config.toml
n_layer = 22
d_model = 256
norm = "layernorm"
norm_eps = 1e-07
bias = "none"
tie_embeddings = true
parallel_block = false
init_std_qkv = 0.0276
init_std_o = 0.0276
beta2 = 0.99
lr_head = 0.0231
warmup_steps = 434
schedule = "wsd"
doc_mask = true
train_tokens = 827700000
Each number is 128 + 32 x the weight over the matrix's rms, rounded and kept within 0 to 255. Layers, rows and columns count from 0. Numbers have three digits each.

# layer 17 MLP up, 1024x256, rms 0.0942, rows 613-662, columns 128-191
124050106068141116078135128083121142067098082158119134128100153130139201134063070123145121109132093130177208152088153135166137088142095113175125152154108116149157099105116106135128119077092115
143176145113121112137117106097136143060109117130133076140164124168138115090192157124147113150117190171126092136023128124113126166136161130097121113167094102145189144091143132104087160090097099
158087137158125179077031136116171137114057131125100090146149104145109139095136107112145167117180052158148148136116154100158082079099083174107199131101096186153150158108157078142186176105093145
123113144134107164109131164132125156187121144170116091080147135153124163135142150088129177096091166122135118130135141122167119119088118168084089128077067101112064103150101138147122127122175155
158110136134139107107103114104104081148150210146076091156096130159119169125142086155092121115141186093158090150114086114189089107113106166139128174120122145114122071058062174127161162156113099
160161109121121108097105130159180099145142121165112097117121151136091128153124154137072098058147120132178151127142078068177106110146120114092048174068100167108096176092079109108161144160113104
167097145158153119132056124150126174103088127112153075111118173095122182163172166092103219077118143126091087120112127106134158129091121114133071183166114113063166128161097143127069144150123086
189108125127140085099179133148132120182124173161128139127095125205051191129144159086071143126156106199140153091135138073112161140115168097111076204156131097162149069173113122124131114132157153
219175116142179149140094141150124171149072148122050139146179091137147104132100096154169090098150150133170144136144178109158104132132134131123101171088044134139150140112128138111086140096108094
136160112088080117138067151134115126191058155150128130110165162163133177130138183129074114145164139122111175157154141099136115091064135084084091096077154156138119072132080128156099166117125142
127180062116095157079096200118127151096164148168091095130188148127140159144130134112170190141151128167110121119103121079150102176105178146074069129120110136091078133137130088137142151114139146
109110147136114138135130140120114119117124144125057072118094163158167093147106156139076151148135104081155106130090097106176134136116076147106109161117132094129137136150074113135136159105134133
184133169148207119102160115116184164110127097127129153129204090115161143107106151068157144144100149163175104099148153155101128121082115112111131140115128088146105125093141138049086162111077160
115148100135127072134142114097110099125174147130106141119156167113189115178132121122102109137082082120170148120077058131153128157131178181141116082069098081082128097147138095186146132073083125
185129153153125126082111111112109117161147111148082166101095106156108139119150139097127120078129130092098150102155120121110146132135076114146107102123111192167112141128104122092095106144119098
152139113128110146141099110118150129167110182199097105127165154136135145132168109110113126068098125113212060178122078116109138118127091176140084154167146199151117150155125101067194107086081139
132118122113112102048127152152141098142130151123174102086134104143197139142135190057106164159157113115126127162119139153101170103150084134089159147142131087177111169104152131110131192157179148
177162113123148044122099105105137152151136141158142111143076142124184135163151189082143131120170118098136114156120149107169115136123134080113110139166107117127111130087116095168157153114119169
139110127176086105118117166134137144141103100054135104137152134114096184172099099143174135086146122116105120111136128068172127103084086195143122066108103160089145128146087143102091100116120181
158128153133140150126047131114120137133105180161150127154163121144109154116107096130105111099106041101140113089138089121155118107103146108144180098092099154062101155137143085118128074054146167
129164171145110080138134153181117106111132085124128130123112112135139168164134214103180145100127112160178159080118166141117141147101143151093033102119113103173141129154145080120158098134066163
153154160090129135165091088114121161108168120115089135126115125206115169136155113109146150164102097101143121100029123080112157086150110078160111111140139120144138094157136128090155127113149097
180094101100123117152161159165147062074106131146146132112114194139123158130106150113141147147130158227072152144109148127069171106076175160183063174124155098194188144149060115129155068137098079
163139169053072152117114098136109094146088095073129142086098120178158092163163157120120151149152226106122020127122145101164109124102152135113106152142096125080126140153067164140079150131156165
136105103111153152102119179127125118159173192093075065167137146136072086169092185105103074136171169177183109092080102145132079118087150142159136128080126133116173168078109119150175146118166162
130175074160127136157126194110129131143127123118100114110097142118151095129081093135158174145102172111145084132123159095136148124150084172105139145177121129165151118074113063144094202078110180
164147106124108126144116159144158096149127139147145089054120150161106132130098124128174138150152121128168122118111086130095088114125109118102138122070127070145101145124088153056070145091110145
168121104148140153151111148142110137103148140093125090086135105127153152128136217157097160100109135159139151122072100152161150157157088100111096138159093149105141119152105096129168144137202163
114134114078109064161044138121130096124163162132081075130131124180173151122129195170075121097136103128108131175124185074128100138145177157074122110094103152123135115100122105133090113101141116
157156127164095140165109178187106066123106223094145093107108156224118196086092129172118138140111089092141104131123087116143127108096124122150117129115151112072092175094070087116103168119154084
100170083059077140092075151135136126160105108106114122154091127161136067196154099115117124148146109145166103125125098129149107156072140145187126184166131081115172080092142137198097095102107138
158129174080102155144082112088177130120079105154115137118153114124134083043129208141168128175111107110109113139122139120132171119126145123134150186110103139165128135078177144172160151155111119
134100123132175132134121152144149141121156093107108155095127126125087149154116140108109101095152147096109199105080139106181140112160155161104141134127131105105148134125121141152139131110140131
158148186110114078141148210124129089160149151086087160115172091139151176159069136093155092091157116184117092196119137150157138110110172161104077095157125119132126108114151101147133167092108116
183124151095121162170142181132193135119123234133105109142167142104121175114125108137104155179114099175130071174137115121128087095098074116124065092063153174125130106084138095112130158125201118
129087098156155152142093162107096171155097158173127105117135136079079099123174090077105147102097111074084142111106109082155075099104144169158166093191075101073145128081120057151133179085167138
107081117144103114127185099122141100143110197151124119104160125121155165107158137124057131138134166157147125102113127107163104093126129087119144118134125100120150109072149150120122109122128117
105144160147154117106141163080109106116132178088117135134132132175146098074093166089182159097046144181177098153102112115104100107151119176149145135186146122162177153156200050084141131071123124
132111142095172166112104159115144120099104101105136134068114137185117160107103160146142099129167151181097119124059175131103130084084084109137094113180098093158170112080099140106149142128134133
117134116119127111108089160118149153141124169136087090093138161098086172110079161120122179173125108130152149137086083075116133218139151166110132164167129112150117137114083123105134077069114091
135171116120095076162122152101124154121101162107164168097127136148090139127132091165129155190106119087149165145074108098096110117115133104088146105158145143143148124133104088123101141092152101
097117117157111082142096201127077126138081134138094120123122141168195135143137067105142150056162082156153172187129110134171157149096122154076160160134055116104166089088186144153092164136136126
127146175082111086098130134124107178130155082095109130104121090131160183103119179099130096111131108130168153144071115115127143148109142107163126097101100098136110148169131122124188137119104103
160084122122090156184172147055165133104135117110152147128096148138120115107125177110130141177130102132127149141092126133128122112079093139092139112099130130132083153089099116103154114115153148
099108099153124164055100166110189145116100096124085128136090133108165145165130078076111113127147078083112097119127127130123121109074110139135123139121115166128113159081087091070048171085101119
118136082079176141091088127049237156139133114180214168110132155164164206071159120123049119071058122181125167080095082096163109111114090182134177121112039122174121066097142159102165123101127141
134127094085139077135178198081150118081076119160111137119106125124129158125132121088074158151139062160205164115098091049137109111095125099162158100062087122137183165161138132175129103137152169
143136139042131107123107169107105108088093160105183144133146119122165164138126169147142134167113163094105119105076147114194094200107112167153117192098126105156136165125112126134154094134181215
094153146099108132125118136147176125096198138063108117159150111170171143181086112097068192113139088167156121112077175126157097120072168185174112035171111159123136088125137136076110179070128176
178174099087147184093112113142150105156111132169129129167125133119120159180100126121161105145065122156100184113115120126180138060128059164129141094052091176110121092152148085068151131116118104
# layer 17 MLP down (transposed), 1024x256, rms 0.0859, rows 613-662, columns 128-191
120134143170167082138149117091096152123157163095124074108088137162153160072129140123129106134136122111084081122093095167106111130140170161086165126112181179124110093111141083049070097192180141
138122109130097121105167167126145155126098121089146134137140133180099141180139142121115047134152146187133105103095176148109142133141106145167126148124145096139122124097153101093126134116159185
050143103130113098153144147140085136132129085126126177109128181124179144135137092179110126167082153170148118148169119178103159111168151137088044083052115141142111144115130151113065143152115121
121109093172151103138108093154138123138084098173115106103150154114138113127131141104077120195140141139171155067151104145140154186136128128137180108156117126136150124140137131130157123098071131
132133159109133123113114204119106129113151145079065151105141143089117143139128191167114093123111168141086120129067123140134136118114193150139133172104148111144123049130109165120106088136120160
108198107203142155116103136089126135116123086145118090100131139144145083162101157137111083097141135080156145114139111114150042124193125084077184178114098103089096187117154115132090118149134127
156132128093113130142164167149162148155107161102064146153112136142099118100213160153110092136095087101097145121134145130111171158127103085111144164129192116103176135124139097117104154129117139
169137129136067093131115114098086178107078085124131138123190147140134149010156064138161158194123102134127069144109185125163126147128162062148110189105124110073122088166134117108151151127096079
121120079118093171086148103112068161144102150137135142101099137116167111085112096142122112146129183112127201114138077103154125166182093134179132138121148139139135120115139079181117137103115113
074096096122070131093082182103143176164073054082125160108091155120168133114137089153129155147073077098126090154135128134123219148116104082189201118140162105194149125140154113133175102119135113
099147062147118086073173080128121145092154147137148142121094172166119139141209112129125118063121153178126111089142107128095170178109140139100120165126164150145107106079202069101109090134072115
167125111168143081099127112128131161121155120049123140084124092121235083118135186133148100169161135104128144159094096069171177081124171135135134073156131090153131129070175128153137120147117178
125127167104155171157043138118109150132143111157113172125127105163140122103129175155132147157116116102130153134112164122071088134123098143155170129097171111124134104077158186182092131118115169
042176114129157146109092129163094174112135116133134108137091172153130120165123071148123124107104143095089139067141159088127072132089165101164136087154158064129115170123109123139126104157094108
123126118127114119134133125143153104158136126137150134104118133145102118114124102134071119124132119149138113141147167128114118133141138135109120082149135136109174129117084121142133134134135072
138094096106086138133139105085119113134066132116143114133112130137134118170123143143148110164178112130123089100120081127133190071156177172121154126168161156130123199128150124093149122106100110
149126167134148122169170148146089173094122140079112136156136104107081156109094198126123131129140145157153136143118134111127162124175152075152119122142109131133159117150174051087141133135140163
094110114142142169118125137156091111150168114140166112111071121068116095145128110163157119111127132136154127110110134148123127114167077156104103140129164167095120134132123122104085121139141097
116207100122127160129185145158126125110166077105124226161097152120155158093093107101102094144092116064077148178147136144100191114152086118133138161135116144131108163132199144073143140162129136
127126140123100176105118123130178163151128172162127142098034143143141064157120111120072100111142168137155173135195132148129178099121099190161155109146084134134141160037127126082154121154134155
144108094070147125099111150152099119151104101137140121133126123136124125083070108166148161158172118158078125143147171056133091090135108065151189135173125156037140123133114130113127149110110141
124155120106160179147099085128133125118142102037110108124111164205150139103173103096149107103131099157146121100138145102093156162155135118141162134098121085130169088101171099098125112149213139
145094111055149173155124144157169174098108121107136142101120115157173110144103152108088134115122084119107087139182177122079135108086147131223124181200087167135147099153058184165136066094229099
160098075153035193176096162114213091071115112111136094219105136123131086089158125092154077138125073143158116131146177098121112133142138120160090161160180070142090142154151125066106069121183099
064113104085111211119131096187115121125166121143099129098087125106169155145109115144120165096166119082134103075106187134127076149151145113137137095086141145170169108142087189155121150078112100
104100091128116068177162108159110109090120100114183108130129145132171118180177096168133160072137094113087185114147183143174088115076124113107130090127126159142160115108084109059103166136129161
110179096100133119142116138174117073187136153117122141109163114154151094096114153115085179065204111124126137148134085107093147168137062166152113141160150122078132136132135103083186123114154154
163134116134156143083116141052147098108097121132119141138165154178113090158153100107124114127133177184189143115093092190147097123154110136106135135094108140122119135145094126127129145132155178
157103102154132079137160091121107132167154189119187177128142128168136072164162100108100165155107172108063096213115125127107129156118138163128132130125092107133133105093155160201108110100163115
147090110149102077162113129124126160152100112146106159143112172113082130135116151063147081172147106120135141168148170110099116179096097114151155233106082094162146146122156117092168128114124148
128065156133160131164143097187134112048179173128112113092119127083131202133173114162119159212083148157160155129172190115182174119150127125110136078099052122130124100115126110125148162123142139
136146152116095132151123164157126087130130149122118098153123138126115183193098137170145142130143142135171133139122067086179094132120094155165145094090188123114101150156101157119132085068127136
111134152160121132137141154128140131106102136112139153129138121120128115138151094104119137149131139129123116103123110130107148113120100111149145117116123149132122106139148135139145131139133111
163140119122104128139122113135088106119070161111171071116152070076124093137127097141176114119142103117133137189164195098148097108149141186112146118140141105140123202131147175079123150115099136
149190153100140075134128087142095119143141089153126088128152088164134100109139111130165145115184148150153118099179164175121103125100188087103100147076136094126127166152130100117102137155091111
085164098137067087211161131108149127120162128142224144120091101128176161128145073143060091095134122127139160136177136144119125118160128137147166117082095116108123126137155118060143122094114120
134126079212137132177123144098143165079127091107106127168119101115114114127188153171158112106153085098108134118154138135131157127118136119121145140093141155114098136155157137143109078129090078
093142109151146130131096213117116125156125119100127056171113123091061132143119106071141136174119134149119165120124165082121091145139122161190116127063125080080128075185145119125077147174093114
091141150090109173145132143124125136112131116142130094116085134121102105143133135155154166097106174175149119165187061124082108101129141164061159118103120103150083195116133137095139079105139114
160121197108129062138095159144090115123069163124121108140085116122151155133136125155142155117166132096101136108173134098140099083074104116122097135066102135162159083136125119147126182157133114
137134092181110107105107095132181112125138151102102159122128168135124083152105120078140146111146156134111115101105141114124116124112134108116118104088123138106137116105134127146124126112142132
137194158091091068130089122135091084118171108121147153128103158165217108088139109138150191071137144053127132144120131128113176121132133086152058165129089100152138167130151078191100109096148120
127110120131088143160158098148136153139144080123146120089088166126142146177146133089131107088189105125115091108139154138126127163149107117134145107116136098114110121163106129180143134118128136
117107105166121135151118128183151149137085141112120155153118178151120099097151095108176137092119160113129164135173129081100121121115121135127109123108107134136133124180141169098162117154101050
147099113065137150086118129162042120156067172129130159125137162160174117147150068137122088112130134149099071210109139187118136141118170182103102150096176113111140139150119105132141139138130150
091078050057085077125088045096126190078143097150160193084088129142199070128172048089129116070173124147101199068160149148181056135152166132157156171062118122157126131155095114147110168131095100
096078181119154095172120125098124169136165115095108147190113135162158049180177136164137127129134168168083168133152173178089150088087130128171084114096152129086127131060167155112090126116142071
129120112115050159116197100180177160027128162129096138120163166109167175134097103076114167133121146158147122100133094159129134062200137105159147100114134101113104089106102158148146156087146112
167107161101095100198152120191134116108056156166115145121149132107120113121137179093055169102174123108151116084118083187149114148114140140164094103147144139196137118168128117035134133079119189
152177158171173109136126126142095067117176145067181110105173124125128125149136126136139133077107122046104163155103098159167136164080084127162134168178122114146085105135129150067127140076083148